Weights of a small transformer language model.
Architecture: LayerNorm before each block, no position embeddings, biases, tied embeddings, ALiBi.
Each number is 128 + 32 x the weight over the matrix's rms, rounded and kept within 0 to 255. Layers, rows and columns count from 0. Numbers have three digits each.

# v: layer 5 attention value, 320x320, rms 0.0528, rows 144-190, columns 192-255
# o: layer 5 attention output (transposed), 320x320, rms 0.0512, rows 144-189, columns 192-255
v144:135153166123102201093139113132174116117118159106105202137153142148180115169180129122105151122156133149113165086105121173093134143149063108137125131173122110158146132165153106137124131119132102
o144:097091148126153096125123107160143167137165048086102148150101121114102127154154155134149142112132129115090151164119185106167128110127190100142123165141109114139145109113100175153099140137116129
v145:113128101143134164121113132134126095157140127113141131104160154177091117138139101103109132124134099152156084129102159195141097143140088161171115142113128146101084074121116200128161086074151111
o145:171113150103129127144119139153131183117125146110089128189097122078153157141168160151167132139162076091092131119125095195086106129111140133104125125106121131108133130133118118136179180130156141
v146:128121125124059142137151119149168127150122174121116096117084136103106133215144162112119101171087124117132139132089173145138171108061191150114185165111136051110144158126130142147110120189122126
o146:132158136170162111109126127094095084105150105120129125143136143187158054086142137125135120096150162153144105126152156071102138148154081112162093038176157140144137110155111148132114131087117103
v147:108105056103111118103182093121149168130132080127123066099159202099106109104137089079124117184108147142121095118156139101129101133152128107098142103129134115129113090100121143108088127101157143
o147:099146172146150160168087118164114056145122147147138191111076075089109136131140136155139159123163176074163185120093118157129121132103099140131117121156079126063189160125154156143134122134128140
v148:119138111160099161142116158145098124100116123097156164088141151125074105135081167113147124146147120125133146140117136153118119143127165110106190085132101169123175159150121164087100174133182143
o148:155167095120127093060135155102203160092156147122065136167076078170178146067140138130121119132103150099139121122101144165112151133124111117153120121119097136128103135128116117139139092141087126
v149:105112188172108104178088166124157112074110128150173178126127153157119094077136046152109128130109143104144131137114125136150164081103162156115124137140139079133186168162134101079146108151160144
o149:137083117124148153125159125162112091133162108089123099129129113106095129145093143108106173118134161172098134110131131077137124194112146081147142132101094110147122119118150123121097135137116155
v150:173116098146136150166128132142086123110129093065102058137130147119085117119118128141162120150153167102118121116117124129094154126188144179175138126109156129059179135133165068139156095135158121
o150:120160114156107103133115081135149158097139208159151114064093060127174110132057119129119105127152137141088103148137134115190118154128111121101086169139142141205083098216109131093106105122166117
v151:088105125084165110161112109118145111136108143091084097102112136114153134103094108141188125153110120196123088107095125155182141143144161131099158095090142154165152127156183073095104082105104177
o151:141204156166122140062125123117105078096108145168191195096152086140106108144108117123092123128153147115142134121193080135132090108106110073147075198141108113121163084066056146179164139141132137
v152:094106111110130028141085128145175111165110148178108087155131134136144126133128109185137136170109146119112092129152167164124114120101150136110106151183064159125126089104104121132092094119091066
o152:202151149143176146089114122105077113132157124094102112127102103104127146097158097109182139148126118132174126148154146093125103131120100122168137108123198097136112159120147154133128092110124136
v153:171067115125102097149141116108117103185159085150104136137188157133101166112133091127119108112137134120137117151115107094132140144161139159203155099128118091130148161137090166151041144088069137
o153:093148081092134151137130124157134128105133145198076139135125180128149104109129145157143156121110086112209101142164123137112120122102141101114115174096095126157097123183126144117156140130195112
v154:206130165132112079085198099141135124075097172173122092110106095119108131096099134181142103163114121109096130146114143115163149126086180093076177130127073099171137096094051093184113129170177089
o154:071141118131131141194085107127155134132114104087138145122132116153177128143146115140078119068125088176146137105134097139077125096114129089156114122157146161087113164110127146063148161087104146
v155:126129127099130156106075138116151126117134141127121125161150127125162149124099151119100169119165144095145129098146081084089111135083152099124199154135109110151175097156151102089150093131133128
o155:112173133157138129109158112096153174119135117144107101120150120126084074177136108087124117127105103127177096150060142175184146175163125123106065123143144103160119112148117104132134135140148089
v156:150160147134192126147164150126135122153177123088073168089075102146114116143101097083159178153132162122107073152153119146132124143132100171158142136146136101124164123136105179164164073102179113
o156:134085150112137132125180158133098124132068114162169110128132131104146132144152155144148088110180085140165074118059107157107123108132155166096143087119103125111109103134154090085117162145130065
v157:131144043129107121092135162096107102149109115111127143138183152130113129204165144081073138130106119113110144138191212147149147091173152126141135155168146109153158110094066126169092201135107120
o157:122160198079133203168128151110150184105207149154087118168098147137100163160096109149140085046101158118205180134107087198106124108132134151061078113095160138118124161178112129140122124090084088
v158:196132179163108124145100131137183098172072128141080137110153106116127179142119136106153124130173104134167155108101095164154132208107137153155142140176123114124086097130159143116095160114157114
o158:103099093097182098081143122109074148139166157149135148099087174124115100078150141177161141139126165171108058102147107123106171087169151163067112119077147133162135111121125111084174149094098126
v159:127123117093116115100181091139125102176126123118154132111123147142143153093084139118134188120124110140090144179082101183113155133146177172121116155076109131110151082119090116136178145208107120
o159:151154168168131116137138106166107127076114166105100147154167115108132141107144155076092127095121137066113123150190173157103085118100089117134188113117150130155129124171159152123125146098134107
v160:121121174081124180151119106145110139110133125081122106162107157144078087150139211132110099132107099154111110165151173110174141136132097094120181141134126114110164153138094110102154106151146138
o160:173110104089139063188151142138108118132124116144099098121117129162188153100107071167128124101195112085102123143085149144128185126102116127114086078141133120141135144118174084146100105158123076
v161:106118148122145089083155133122090075092134120154128120097114145131108138169093125095094201126139125147140147146137118132130139126184158189101131181156146120175157145111103097141096102169144094
o161:178178116096117086134075155132165133161148163140147117176162134138145080136186162124194096073123107089167120170084147152143129150115126127129091118094077138102127115186125168086142096127122194
v162:086106138080068149136147127147173133105124111143166161155111137161088081103191108152094132109129100093102138079117128123188116128135128088110068124093164143128118118142162130112098130146099124
o162:166133073127160084143125129112132090114122105131147113075132161087097164123158068097134117094141135165112121133132134156154124151123150145117126110117105107143114125130119168120203154132134167
v163:128113139111129139142108189197142191125130137112079124068111128107158122184098088137191139125127089155158138127106119127151169100116107121053155094119082054136119185170036143163107124152126184
o163:090136137159144165126144140058112102121185151104098155205142174202100088131149152160088128124123146086155157148141159167110121117178150129178118138109104156126113071124131138124113101100102147
v164:140104117128111156153139132103102086140132143146106151100114124152164136121150067131041144188159160133109155160151069125103121109156112132113120060138128111159144117139086157124123160126183146
o164:151145117144116103104096161118174125159109103099155178108101123092088165117093131144190151108101143121127139146118158113133150135091136142121094155095110146054079184099135105123161092118086134
v165:172145127165109097092135177105173089118142133108111138106122171100148125053100133147123127135167206160155066136187154169043101185135104069075123149105138125103152126097079122101108153176107092
o165:115152112103134138135095059073157194135091119144096122113102083186148124156115143116110125142117098105107158158129093136080133103107148120214191128154130144158166111136092205151130098117130164
v166:117166111103105135191113053152121104115161083165153073108113099145131086139142114144119098151162127098155094136130135119156117117130107132165127109086163129170111103136173156147148114135174140
o166:147143115136154141149155135091125161141130146143090151121154170124148166147109113113161141146129097107093125076142121124151113122133147103066127167131111154099140129143061036112125148100107103
v167:070111144129148170109121099063099087127174139132146110144130146127124087128142130135136109144113176162146123144179160186078100089066103093139145130160132165125093163093105137144125106089139158
o167:138114108139085128161107157200165138102126126117137154105160114098161124133082151156141142117116110125160105147114110111118148138106182103119122124150061118152181114116106078139112139102091125
v168:085126136179154123120103093044077233146081185082121147206156159122116176121098154136145140112078129130180136104128108136150116140133140154154165143101147135156102107106074166122130103149128174
o168:162134124133123174130128111180111103125178108154079121087128086138103050146137154056126169187127082163140114159108128198080134108149167090109127097069162084095144125109135131127094105107093124
v169:181110087152155137179118104161126142119115125118155131150132087110186118135116147136129119154118074084121130128154070087170126100124132145119099187153084135123121156113163116106151197139124112
o169:071120145102104148085136166138171095181158169094064095099120143189041145134151117111166172113113136157107119118079164162104111171128134092117157084138135143102115112132092137150100075148145135
v170:137133099078185170107084143182135152151084152150134139198122128138120159130099176136137104073104108128094146110102117155158102175134159115105199061098164138105093137102098126070139178109168154
o170:097151131128091096143144115077110113086118131124110131063131114100156053105114128127082140166090086139101136137125106118165166107137134122186113149176125148178135128118145100171149138114088113
v171:080144091084121125138137114143136134173187118106111141064105104128084107119165069143121130138100141093116176106130145179128073136140192183141112125128097124171106117148112101101109154103161159
o171:189099163147141095126128164133131140138092109170153130131184118133135113152092150134104121119156111149141101137091113099157154139102130100120142138088153128161143132108103187140158129086084164
v172:167127108151180118145085104115099110091123150145110103125107090067077162112120122114178141107128143105129143110125106108142114177071142149181182086126163153135074072066128123137116152166122168
o172:078136129080056116132155123127151162092114122116117113145161175136133111140141131108102128142101110128132090113146180174131144100150155117104112191117120157151135107146121112120090114160135086
v173:158135183135100152124142083137128076125101109113080120118116130164108166161108162109153081177165093111137133106108093159158102157147107151081083191089138132136136129151112113092105085163152103
o173:089107135135123123080091144125098141127148101118195049183165108128139136164137129144090126097143126111078131101140116077107154128114124117173136122147135154132118154092118106172151117125114136
v174:089085164121117099118151143112129137122104123125102127083154174191103138157153096126137098113130146120106154053103157096185134163125132176142140110143102158115122211084119173141134098105163150
o174:181144097090149145111091102105129178153189119148130128117127161101194111120124094183103115116149124155080099161139179112134080113126175112119110131109088141134143118164156105133143106087138097
v175:146126152087122108168125111138142103163167173063101105120140123123139092144127141110139134153177103143153160138144105104101149146107190143130192092090111130131129160128123089120124152153131150
o175:096159142135110122072158174127107146121089114146166184137089101132103175103142094137110123156148134156121129077135129140101076133136098140146131149124110094123164099114130138137152133077125062
v176:150104197103163091088147089172093117219159131113138123133117120166128084128125181159143127142149117105158119140130117114127151140082053131134127102146099139106080141155146185106135111178149149
o176:108134097145115154129168161101153174094115188117130106096125167114150163171126084109103080126125140190077115116093104106058093098206202098106109128111071156144163128174157098108070155133152048
v177:081143146101105153111135194156091110141149154150132104122141131145110138103164158115160119172095128100123140124072156084104120143120142116116161155148163145080123161142137113140098128133127099
o177:180131126159114090121114030124121139130143126154147134118114082122130118137120120105108067117151129176146108151127113092138112087145125131139097098135142115137124095157155101144139141121110134
v178:185125146139163115113118098115150122115180119105099105156102123132114115047149158124162066145130105134145068126123159097119149160083118141101156117099128132119143175152116133119135213180178124
o178:075154132147139130134129098111130144120152119124129181176071094147077131129135115105085147108118131107092168112131119138138188123189150132177110146150179147116127070140163107137170084115048113
v179:091126196146133145098111108138135070173100157136187114122114126119175142139105137118120175106164088118126154115111152130149108152073151096141137121169089175115171162147114173116123103131062097
o179:122190042130147090169125122129176148136164086132103102097164104056094119129143149135112087179131176130116134122129136147144118110153122170051089166096099101093077064097091134159173114117158131
v180:133154146100143172124166101137077076124146106126156096146110122135110089084115094081195111193107121130183141137097162167089155133128097107135117159153132087135117110138133146120073092140073121
o180:123158148141146081124111106141133105155127124108125152104124133072128156125151108091068125116159139112059092110151134106074132100122169125140086130127180105132097108078150132111129143141098105
v181:158179125132135171183142094169129145108133185125112119162086187152134151107118143142144076108175098184150188141094125132133104093080142140144177073197124191139178088140148157117120119125117101
o181:105120097139117083040130131109127137147094060119147055079110106136168088089128148143100146090141124111123093118146163130164106142166116090075162175101137113130096154145192139118080184137101172
v182:099152039150177161132132156140132116150161161154134117148089113072114105126118139168064145126114138126105133098105109166172159102137122101158149101110094165105154126134173100121132135107139135
o182:106127183108063104141139129177107112101107074138129105159152173145139156140137155121155130103129076121180138123178123082158094173135136120174124132122125113186123108140148143155133185134143160
v183:130140098082174129132131133103088127121096133128162185136170115130108114075142105114086102161144174135131139094111158103146132139099090143083153154112112121117109140163118144140138176110127114
o183:106121144191116103146125117128201058112193085079113141098116107140175106139123163134132143148158133132114110170127137107115117121168157108106111145113162193148147116138115139138128127112117184
v184:127081080134123126141180110133142168112149129111138121131172130145175148154117164146136121164083087116122146104131115110090129103174116135138138130119076166133128162132111127144120076140121122
o184:137140127111091122085087164097078125102052213138160141088100077148110125111121115153175105080137146137160119150140130152140131160103129156098117145130162068160122150133114058114144154110134156
v185:066117093154072099150072105154121099160105169082106113147185162147082134111145133103157113143155127112101133092124136194152095151168141194158117157140168133162204083168114129138162158102141163
o185:106153147121169144104140170144108146134132138113105119127104099086185087160115141121144152164124134132140113109147158101153133135096097083083120136033095187086084153115108134085142110123142110
v186:131141126130143158123167165097087106159137108125087117101130095070118105101157148120144082188138190168133110130131134184151151116162061086168095133103120107176127169165123099127130140119072133
o186:130118160111133077145116128142177151152133148162159148124105101170124189170142123167143175098134104091122095104098080101144141152067155155099164144130163145112180077081104119116171122140205111
v187:121164132150125135136140146115115145184135118165104069206110122099115091093088156132100130126145144147117139122107157144108167143136155136079087125101134148128140110108122090143169172108112143
o187:123132145147157106177086130124154103115169128059124154083170164147091097096136135119075081138141123135133119132174085138157131088132147097180152154137144118098156134175089148127126077145158131
v188:103101131149193144119089120116104068123153168121179136156136069113152121104135148112074098096170139162102050144104126144115153122167090127099093155138095122158105132145129122068124144109192128
o188:092188109120070162122158157115144149145107161149131128144086124150158160130100174106172167109070131144147126121164123113064117127079159101151134078113136162141112114142128101186094136160068112
v189:166169096152110171159147151090116183156159110156153138140097141107107089085140147168167063090070079108090157116101087155139126178115119135100078135124113094082139160111125120098171130101066105
o189:124119114100119053124111154135135062118138111082110104104135089160164151151169120104148184171136080099110077169114169138152119130142123127180135105128140140138121096147179156134127124089173153
v190:110150125068109124120135124092123121145172150147130119103151078070105150152141124126092176129090151148096096154062124099142154145126132090095088053134164145098131103112081175154101119124081105